{
  "num_hidden_layers": 9,
  "vocab_size": 3996,
  "hidden_act": "geglu",
  "qk_norm": false,
  "bias": "all",
  "extras": ["capped logits"],
  "init_std_qkv": 0.0534,
  "optimizer": "adam_hyperball",
  "learning_rate": 0.00401,
  "warmup_steps": 200,
  "final_lr_fraction": 0.05,
  "dataset": "wikipedia_en"
}
Each number is 500 + 40 x the weight over its row's rms, rounded and kept within 0 to 999. Layers, rows and columns count from 0. Numbers have three digits each. The size before them is the row's rms in percent of the matrix's.

# gate: layer 6 MLP gate, 384x96, rms 0.0765, rows 350-383, columns 0-95
# up: layer 6 MLP up, 384x96, rms 0.0763, rows 350-383, columns 0-95
# down: layer 6 MLP down (transposed), 384x96, rms 0.0765, rows 350-383, columns 0-95
gate350 112:527478477464514497480510466413568531493415499452474481536454492513545499484539455524559494462451589463503447418536541510483474479533533519463537492494483549539512508533465538540535508440494520446476480456497475534480503423451460432527424556494522424545541558524512567505429531475573469495
up350 111:508497578488500508483574498454569571473509568554494512559453501521447456493522497502470503447494426509461482522538487405517442560520488481441514499543516556490491497494524481500380542483468518503445542559511471521552440447519496460557492444532546469538583459461490523534490456492546466463
down350 110:499507509502530512462454485525481493522501510511470553561482542585500516484522471522398558468429585527508523482424456501551504450483552500510536577489469532492501480512525571473491451477502457597460487540474517451519495452442575472425540494571531452501491483529500510508444526441581454482
gate351 094:543476530503454528509572483533491516511532497498481483457499488417530464477558442478511487570458581560525503503524469534520478464426452494541485521469502517525406579474472436422482464529415504478482525451422468508449533441523470478522448458442512451520542579521550533525543484507537491539
up351 096:560581507432512527557538513444425447543473427471505560565470551454558459519540454498415509588499545467500477466497491526474521457541529442437513483511462560554503519459495550479498559526511492466491474468428472475547481430493529487452524493518517434528490542456495487528474493516561451492
down351 096:508452594556532462541456497539485535589491489538544471522500527509459502512507432507474448509429602483494448468558523463511538513491491418426506536433448482463463546534515461429437529504468480475536496525491471514553513553531475464488430577451513468503576476495499464526483458534505536501
gate352 098:542401437522457491447539456462521450499514503479526565493571483482558466519562458492511444432452524482546537501550553493467526521471494500528471549415501488531528489534473536539515471544541539493507506524436552513487598530504434430510486544466455513510524519564543477447455533436492567526
up352 097:467600539540468543543546470426508486448439536501529530503525460487532564496472485592461488485528482472434408526474541490535548538477509555501484506535517497508476459510478562517543532513483465483410530502551488455555532553522547495560569488433510446514502529490548497517433481440483538436
down352 103:497477511574455482528429482516513575502543456538433528428489528523522485499498510465473466575500493540522527468460567527453444532504466574516532498510568470497541468472540426529450507492453490534544442506512479451486391502513501470483587446502477565502462512526448491468538444507491400519
gate353 101:595469569470501551468496527482511451544498476530546488520488449481487475538539553574509561475527578558514541515490475542476526443449544483416451565473577566542473537492563534494490472552507527564510490516477463445460486558484522475473507489455507492555518489513460491393464564518527529505
up353 103:527487539444473461552534579426558484554474433448541439520493485378519477512523457494557473503559524487534428514514488541476465525546558513481473457461556481504510462437485566397486434481496547526476487548513521455487470534541482448458463498518486526460492505514514526498490470517470523411
down353 105:586507514440529499501490514522476545523527550455491484478490542500446583481508473490480558454523565559503560520476547506539530522457506415552505496565524476515527582509527474481501476522444512565474470483494511452513491519453488419518414509543548540533497365440517514490566503477488521447
gate354 093:421509458489427485562496439438514500511547395453497445564514557555548526487525483475555500493527502516453594500482491478525466518503493453477491538477455571496437541511487495492527512574479478495452520502472403549499510532579476466547545508466565472502510535523414516463510449529478474482
up354 098:533475521530525539420491529487516511534521537509467514504481559524465530536512505482498528436532485563492491477538433474561452477505484458466496405424556506526519542491385530509550496553455440481524499439525519555563519450419459531446490502421484554508513463488417456560526477506511473538
down354 097:453453510467524531443550522458490518531511494483503487508528542512562548475448519471461614511541497501511495514436470459440496491461483588484553464440539503552446497461482587472438527537458571454479504491508609463524575421489525493515529515547528484487512510507510514444505481519434525430
gate355 109:474452462571475534516596427504444505451476500538538482480500537462503482553532475502492493503508517515479467501585478416437427553478557491491465468448489540461509523503495482506557459527430510444454465566535427580483495554450476494443488603497526507563490515475512483481526535564473499501
up355 105:473481570432512444543508498440449538492555442481522518465557504559459469527572502480573489566522456546515393469487527501465554507502520506549464516449432496487496515404474504514526450485526563514506588539468504451475492541477493501491581511488442475550491441500460486495437490555500516460
down355 108:481489518506481519568509531517512540548445479477399546457588481478492499456571472508524558529530542539548516471484492508472503439512511486448502459478508529521496504507459500527511409544463464456518533517507590447477422510434463453512483488580510429541529413464455434443550513485500547517
gate356 107:503534459546486560412577558500438570460575512458532458491515523457534507540511469490474550496572526497528463548543513405475478471453539496503524520467490499500470536557473543563475463425501490526506514490473433447543456510501501527506543610562526481545480472497460489478484452553541544459
up356 100:529474499476476435490490491443452526505550517476448492469502473538538469572436587512426491551526481551525478544456597518470459517499537485537445530498585459472535502482481521463486520458481501432520450476488475525620558441521505499507440506435472516488505496439513573556498503438492483453
down356 100:474494450451514529490528516467533521385413435433519506554484524482490507496488579511441531497497448471470536483491473457530489539432488494487549584518471498522462511493470472517518450499485459443478495438534546463477412517515549545448505546545478425516434493589527480421477463474501479472
gate357 104:478492450523529532523460444434519541471493495524532485571506433535451539485477426533444548518532569498489552531481485536419532608467510478568526486538531540474463595502497508464463545531465471489536469423472484528554489482440527504511480533504461547497542484569495511447466531493586543529
up357 107:476474510510426485487468443462498399419426473454465536560515545559495563530546578487504507516531440494534563497532490552511495411455528470553454505562442450558473492516491544493537521488474525514467432523439497520513505488498431459556522489520513496500570504469452455474558512467531542493
down357 109:454556462545495467473462524541583515438562535438467421499528496518479517513550527495524450505538502551539526470499533542499486533422510506548547459494460574501569438532523553488584514529559500477546540524504512465455484453501494548541524445390525561456517515458501491532511498506549459436
gate358 094:418493460501547520501553508427472491443540570529488426501487526477454574460565459459570460391461502496525491499491555509505500457542472469469562485481525565466428474532511473485457478401472490558439475502577495555462452509508481509531532474540476536513512473547444518498516538492520464495
up358 098:530545563431539500456482447480453489525537481501456426523420511543479479538490534464490477479450520579563535449509486498469512539554572482449538490471371454575523501472481546516466516486514544518472460459409526544525529487503474524460549562514515524565486564546492516490457481494497453493
down358 105:476456460494545611518553516500483481515469515458486507559493455517496508460548522496553515546547535450508484585507540478499528522514483484439453539475554542381447528536411478521488506494578496512469466457528477486471418514535547503504455502455479478529446462470457530540528571504451582480
gate359 090:464484521514512522593493561569458511573476505492485487525547526470488452533502510451523564434493506507444462444528469474507507510499566510561583489518475445519473481549486513392553448518559552507542494502425524532403472450461577452525538488542555452474484502438521523479491489467496507510
up359 090:541606459503510510601475478506491431463510509492489434435521523550477431513510472480470450417519454492518458471487560512499545530557543519566546469501487541538502504473478490463512408521575478459526531528439498485510469426577567498472542558493455494469534508443550502495525517504468488452
down359 097:487438522473508480490532486506522493520589517473480486507524473482431409529576474590558471484490512540449487455429522592508593464535445501512449507515499523500558535529471530533544497519453566513485476467537551442519565534481445559425476534477509426510509555480530502468534508477541458490
gate360 099:455468456534469482474513519499523467521441530511537612467413531496528478454501533516470471497611529496484490522467498546460461513450426463425482535514604532523480565478464503454464491482429509558442537492507514514476509564498532490493439448504445536463507547465484583474567501481493502524
up360 102:441513556501530478530494541465500487547449479524522479479492498478541528557472503462455468546522512576504545557444498448519546485518536578458590489527482517511496426485513519506618500461543520478503488489472510446480556512475470437428551486441495466580547474442422503574528468515545486448
down360 097:526469504571536426469517514522472529537486494494550456498560474473438461426530508526494488460493524513507540530517499462498496470509514530451474471467556462489488531552463520491470502418400469521441495566480526496480560466431462478503439537523523442452648525485531561480480539549554472466
gate361 103:495499490513520564425577536472447496556527452477507460526519576492496502536498439465515493448456536461518546541631558526510499467458487478529455524544502565453508508500457521482512522477480456494513407488484547528489516535480541528477410568472550516561520415479450489483468484517555501441
up361 103:552459474464449471492429577497533455488471516539495539522541543470529439578455481573484447472477509482517525554477515548481502522510484465544456470482430408491516431507469534460501483547510487519535435480539516525442443492442560526582498493527559468468470534478547458474600525521467518454
down361 105:529530482484511430489504529551510513514490493485481547497515492508514467423501446562578494603537499501499438427445463543529498502556549540486474530468494474569396541506496528497457503472521548474529609551497567501558443578529513531539495550515475520459582512517460497528456488486479501456
gate362 084:471561465503554454507504467522514498543524592467522493426444491485502541584512550479517552502460436469511388490497489454499474504600511531525494486477490485459456473520437479483484475489569564441459536494512483483517453531417496563533543500520486531556570447516522548482506572498485530440
up362 095:517580538451564453523496518543516432545484514537495514468498491523479594500562486427492541552504512544541537439501452489489470548517479515463477514496557516449554496563536494533466562517482463539460482499510553489465465446500504567579473473473547588483517438483530547475517583513466408513
down362 099:472567468526489523460520493460426495462575533420512577439432460475524504455484531503486523460531477446488560444469488576510512434518479492525459513456561504496406555546461553500542505520549517568554567520498557485507488486466435553527481477544455562496456473523495476523499508504498561551
gate363 105:482447527437490533425487513444488564474561523526564500442485477546537542429473500475488512514460475563573510507546533471526432561531533456499451475521543480478486531491507498421447425520437560479443537438501514512491496547529469475536476624481496475486536455508484488531509516481552443449
up363 109:478510537496511514499544632471538582553552512431435518508481513497529515569492526528545454457510507450485452535509435544548495498496508588546415478470451529480479522505448549543528474442538555541527485533502557465456492497529556481510426512500447468552511435511500489453516561480540485502
down363 106:558457539473463542539494505544565440491547469468514505549504550490448469466502532512475515478482543495521525465481472484523496521507513443558438444503521447515534549504492541415455505520583427419513535574493423480464399493427482492439469556487492504511461519471510521531552443476501444565
gate364 101:515492493522440583427508487465490540540427482533495476526514521519511551509553483543521474548483533514462537570567493429502459548446436515499477530516521489446511472552465518492476527556533469498474491456555485547515439494453410467527467546486482523518599450506440466448508436569516582472
up364 109:491444518508486489519540502536556473544561454465513436439422492492519435462580575574491511486484500466504570451496472539539489483537455521527484431494530468520522460536510481539447547516494484568518491539518488468529508472429458511558527493437434550520490494499467471531577483430430577551
down364 105:448526451481431504491526538553550515526576502474523445479412484444539493469461424510531467481489515566474518475477420506490474463534495515472464574500491498541544501452454444551527436537532530506516512523532469461537500594543506576458518491551507444481545569548485522488551555449563515532
gate365 097:513467490522438541481540532544515489462467476458534512516543531418498505533427527581459483500449544505417548460549487529517507518512552476497489474490534551557407499516568529531477551485540489527474535564531536545458521448510441465537481451475434510518526542374554519512429511511478493474
up365 098:491523418506412553503514478535466506399472494483470547592402591440498557489488431470460538525448510466502526515505529541438460474535559445558507501538530586461506540534458474515450547501502480521504471474480486485509529547451541480506496482455441533526509503504463442475498464549531497519
down365 097:566467463487541464511455609487446538579466523549548463540539496503498415530445405577491471475497455549458482535480434478509461486540454466446484482488500507496590457519514495506538537549455485463505480449496480506531486525533469563550479475508460476506562466537569476533477548469514514437
gate366 103:478537525469551423505493552488426490459541479527532513541519512533505461510561515475526436541526508521594541450516526520435450578525438512396517485480465540508463508534464489448557550512559455502457483467538478562519478495429494467502540506424485514415488565464474478472528485561463516517
up366 101:525483494478481506532465515488467476538472518533474520431515486451537482598543489537548477477521514532451485549552580538525467476492489457527463498514473458521442516454530469507483398497438585540570455524502464531517551535471514552519511450452534402459506517464403469511570445540505500446
down366 104:478444449529531529473511454517520396468500454465396447561505524538576473488530402548514514524535466535546456479506518512500478448453495480540578490510458466534450485516517472513448563522555492533478474417432487561507512500503459518502512568434470529494496511445463459524481578511494504533
gate367 096:519468526521468499520503496477387509530495450521500436517593463402440489460506527519457451457510512479519484546535532518502527471463450502523546493492517553446569589452533538431460509440538493486454504515492513469542461535490490425425498492459516474433579504514559548471431516534486521506
up367 101:541479466542466509491509519485476533491465512485569471481524490494386441455479524458459492441506433481488505520449519562527516454456467512553455593506533453471495535527547478478468481559567496488512458468468489551440556497531560501469444516541537578480524387515568537541467500562475505525
down367 093:463527517502489453551506523496550523494499479514533442521451481518579453492423591541484560595457532531519506460477461458476554489495418486434472458489465548476460500495464500480482512502457467497514570473506602484452544456522482486484473443546497476543595494494543463553539482430470456457
gate368 102:496428487464494576582545496444511534471528402469554513503459504479541467486553510524527466563561531584478454434505486514496514494464565445526529571544494516502452516477455506498439517487544492551477495534571528468441502510530429453500555553493505517533471516482433504451498527446453575489
up368 101:498526477493546508441458429499544495478562480449431473510530524452491495526494486476487525474480516560525491488464471557451519583570498489571573535515479478537452574421539517493492434553532511516449490573499506478476487456459530523592489458506551477501501518434550443459451560424473498544
down368 101:427489502455468448508443440549546451499523523487491456465442450435483511542476498549476508459468484452581489512540466513428519533527526513513512541580479476559545502523455503531583511482442507496516428505508494480473475510506524446465498499489549484448409506501548439566532551486622476506
gate369 100:469508479507450461469429498506509590523525512549556485456497523457499495470513577438453509534518469542477526504471531455423526470503436489585514522499490553498520578546524492495578601515458498447500465547539500567518456474419452527503494456529442500474552452480501532450561469542457485530
up369 100:536444519500442538481501501575435515551470529497536440572506448474488497563516462501529547475487469465530488513552539529435485569427544487512516515533456504513502548529534501507436516566477492551515545531515428525576530499541437444513511531468590481431510482403523438493532454481548514507
down369 099:479507494416490470480524489511560571485548453492513529535483500486528524487477527393522556507516507546478504424460495518528473483532441553451449533502521505467549582439386421561535418489527477500534534505583498530456525463453503452468517510511488502574510529549480508486484543511451465536
gate370 106:524506480479510508433542503543434465557493460536430440471514481503517564504479468385515472450508511501550485480616542435506503539490497480503447497542526548416447530570494513444550506536484541520523459464452523550536455516502535552512435408464480506459515524521479490526485462569490506518
up370 101:525491454490443476485534454566438454505574515440485537543520560471552469484574538511543510535493504517535426436504504532521453555550502511514524475497467468464478549507436567415479486505447454476556444475512494493472466604563510530496442455516516458478551482509481525450543532491447440450
down370 105:529456506515538562471540500538438407454550546463516549463439515466449553563514489480494413562518531438488521455567509552434551446482487488435508482543424498451529501539471585513540460505555515481513566458538524472495504518515532516471483503410479526501543527478464518504522446462501461509
gate371 102:528512504489573509493483409543469479432474445510530482532424483438508534510552423479484477482561585489520477544504524425487495520502562518507559562464446472511463514488487452476558514464455517456486508519511479549403516543454497460514426594535571489463548503505474500467535520544468463475
up371 097:489497553492480509477467469463492445474480556490431448467464496391467484517496437502544510496558586498434551578502496491557527527561458475566471511456553547485504537510594528541495532452529467513470531523471536477428495529456496478466535544556509563561543494527582479453493529483505482540
down371 102:529493506499548510451495498489498470478433518455424482487506400484405504447551509513537441548524546508495507506448505511518534480475510464470442524464496472485413457557554500556549505524526589542501526534544538481527476453570402455485457542513449501471561482424553481500477509506452551527
gate372 091:559499510531481554468489492456561558511445453549541500593537457504511487513533514523464493498504471499435522478428583559491479451523541460458428501485477522525433547562418533485542540500509491565592512498525521477574547564501529555562508482475524451483523553545518535484535553484490483458
up372 095:480483407481473457565430512504554548487426430566456522535536549473505492495547461480471521476462531469549598512499530502538478491420468516566425517522543506484470541483599508474475495505533494495524494533531459583452469506549466483445538534435461468495532480418494455533500484494508478479
down372 092:505517457484531507468511505529456480508551464484459561554497453521536562547490524533525392471527535524553451494440527570486472532486521497445444523541480491489459540513392480499521470519518470519486478513413439432592510562491506517513489464536478523525613506504526517574501452572511488507
gate373 090:442479531524556433490494552489460571562522482519400525481525510523477440475451530489501422499470501479569487505496496546412518541521471545551543463500534542519409494488494497432475498503509498531446521471446575494482486484556536509547441468468441524434497475450512563433547524510465525438
up373 098:515449479514513538425545562512481485476593537616503484487483475429491518539504494546437505502453505508524518476578601509507437479484528515470475516456495474491488536522460501543480429466472467484447543477555525506505487548526454544479546534518489443525548583448513459506495562461569485572
down373 098:538537486533504519572502414507552465491519510460521506446468524506495469522565478427492594494470450503549504473488445497555463463575524516511551500499497497456532443547520466543550492450562570457497485532522490484543485547432608547519551445478542521446451520483470480533480486466486513594
gate374 107:474561521482502533443471490552503560535477461502510469516581399415458481510484525446516541510566512467479485570506482474481403518471499551438457493531481537499454531549474568489463449448500459457488504471462543523522507450491521552476515470501437496518503470429523456556489397506533436484
up374 107:440499540469452519522473438536559443465534488522446549461500484445454489505541505453483564536533477454505519543473548544474564456468541494562532449461512559601446495511509472498527569462524527525523464558531443486593446450547507470481522533460526489526488529547547435487465492490488421535
down374 112:587512508515527457514529553544442532470533518498492454511507430448490535550558551572509445520434470525534536489469438462574570541538533397440467501526470511461515488424482466511476444515523479488514509498474522548539491537463534541452435524493528472542461435575447513456485491518555505490
gate375 096:529435501515475511481528473442514483482541560454512456505518399449474448496506545481513519575544552493529447515571560474512535473405506450545549534504547511548430531508531520467547445460492559500415590530477520543521507513545420547457488500464491509434496517533506473495504470539511476446
up375 098:485470509509474478513503460573519491502478486472481510501462412427509532467491481458486520537591495514520559497492432431464469517548418465495561480486499546491488479548503475504492460446559504483440573508475532472531503547569469541455430485432465526481465507562471571454531451548419532427
down375 103:537523542427479501424451543512450604526531477436555473527460506535448497484504558556530497495533526411558504504520530429484455515486484477472570494494482451416562495562478555509540507457422534479495482504497503435469531494586494563521471513517536447557502516516475525463470488514515544456
gate376 100:483472500550544556482520558448490527554554471458491411498542590497533501437537565522517600487510412536572461493514545538468521491606501500464522464461510533546467507479489467480502542510523476434512510518568468473564485482523454523511475532498533514530536474492503479516470494587553426476
up376 100:558530464535505481449557521517492495430471527482528498539487471467511488516558510493526548442617522427451514458570539440585478475532441526473462447528468509488476510499530452460519496492389549417574476540462471487498469541502511520498488523477557470430495440464484533515467436482524502501
down376 101:476565555540456450573446473464444504464542482486480509453484537512562522495475516479438423511418519476490529518513509534444518507540495510549540604454463526568563438522465487474518479560555516459464497505507491527445510471544427435502514489508532443465571506583488468451481490496484440506
gate377 101:448441543490458532458466526470464459462585523442487483474516478443530534449528459478487501494505483481467413511581456501533522603440540512508489528486465470493492455473548489482547445480519530477469571484488499453584531522461430536449504533418465513450443493509452450440495530545449506535
up377 104:534524503546521465476533484504467446599522566508507473452503530434552462513528488505479409472487464497512548460484525523560457441566507477461552457430482505523543498461541602422521534503573479510506515485508489547430460538507487526445506572490486512525461512489442481423494494478433467436
down377 103:468539553541541555513515563565491452489423480456432526459516486504446562438562543449455490526483552518524523415463504477492452472479505502454450496485526497423551551495525446489509515589502467530465499495504525519457541538480557454466403486529415531494429454492521513523480494505506553465
gate378 097:491505496489520471492440490459502500445500497516430414540533483440473515443503513510522498605582514467529482475432555491519523541546491518571509537466463478573384466530554470472528554476537494483462523480470490512545462464502537539493527539417517505495442574423492432521497545491510520462
up378 095:526532534487433507504511492450475527545557557581488546549476514513454525524444441504553458467522515447476482578510487463489449453447529427619511480474467502479516495554439465528501536464508538487481541517547479492541536446457548495456532528536587477605456497509424484508531502497479513524
down378 107:447508521586571498542548567499554511531472484485521445494469551482430498451523543501449493498543464489524444481454496519527566482514464527527457531486482557527445471470521575491489431539502553447562473461469461440469522442529516608527479516506521439458507510516522544508489599484539465444
gate379 102:521397442493448541473456500544492492524504524460570506523502541449483517517574478518529461532378460535513443492514509524448474561566450484471406512495498496531495541565526511529527461560494470529412450552542561511541531503456451495502481526568510479477518520465503509465527549529476566490
up379 104:469439540579508479498521464490471463545521524533487530522513549562461509535522504569566532505484473455518498541456508486510486545495429521445522492493490483430486538479551469491436477480519467405482532529501490576510385432527448513474406560517463509456453514470511474558426465469497439499
down379 102:484509539476469505495528481463433430534516492533479555460521457455528503538492479449600562472489461513497456472530451556487468451533562508477501511442509493480518497505555546527487599489512535458555466439510440501553558505475531439492586513437517512454517544537447550544512604463542508519
gate380 103:545480463545470511535480515465447525460494449536525528514460593429471521483511503534411504483524509492502517458505559548467528535493498427547478493558529475551401536534491512456478418494447581429530450499446499497511565544469495595492539457572524468470534463518482494547530496463497463469
up380 095:526539482434469556395498522503441489513544606469463489480554564567501530494450529462505476449467530482529538471560493486466512497498579519518559564572549487508590538530514409516577502574493541504538496472455460520524501470604515509502530526485491489525478496473510485517466482483520503485
down380 098:518531539542497460453500409515442457467451449525572527541492499455522472527521452500486527512443535487462452510510539516479548518512506453515552571549522595528499555539491464511421486487561481429474426489535477499572503473460583487537547437538463528573445470457498519482502471477526458460
gate381 094:495442463409569538496461559529527576536527481554540528449514504476472525489467448521482391469485526456523498550468515498442478453514543486466477519506492513510501543408463553472566508540472485484455581531464511436509467496517532535573491493494436487582474473467518507417450485518453470484
up381 097:550492564446474529537510534507527567506458472530434514507500563504498443485521534530504445408570454559550514543483503502505515518491536503515504516490534441507513534500547445438563458384515555479471483538522502450480556516477586562533469522517489493558548432513455514549447564461512472527
down381 098:502483501539480453501558440552519502456513487451522482492447478512505566472446564462517527547524543553471501537541487538514551512472425466468450512516484544457505525485497470539440455472471470581577500581488463394484424530529463431463559497537540479486501497462405570522518463497469482485
gate382 102:472523547500562485422534502541470482489480514430558466492505512534483521498564508459513468487494468525513481525534493504462457547583472493540544544541465451497496599520443501447514457466505492416507580486503591452478466487521431499481474410453451466535568497510477551475481422549514561503
up382 103:509548517526560514504543602504466510501564536561516467524541489489433474457439503557487519496533420518508440486557522502475555497525534523468590443532537556483497528584447532467587468506437479473493472441530519522537461471540607526473495485462532522504489478450527452529502458455515467506
down382 100:424473446476468566542455489427490476527515582454521465483499467475443441486587507428513455519477509530529500448531469500474478458444528490453442519559524483437555461486521497487515527530520521524554482491559413497451470457508431489523516517582548463444555559507480483544549485542471535472
gate383 113:507561539443527526511525482455510580523515498485476549528486491535450511579507553475433526501489482552542481478545466476503448451431540457458503493471572535527509567474482463479510517559458529468519470502464540522482535453563399430416506466496452471464543571410481485480450507472546468504
up383 105:519501434474545446549571541445508471470543433568545420503500510490509584454508480453505437527506461484511526487537538509512552479465495492525465477512508451464515437558513476556547489499526460467539446525402492513435485449451505489472544519479509526491453522530477465567503573499433556411
down383 101:546474539488446501487498535503501529499407547500513570499419580481504443473521517467552480498504519521437487510538532512435485474475526469499490525546498544482450516507578403387490508539497493465427500494480498589472475503530498522498504420436522465509497464535525545546497527519598460558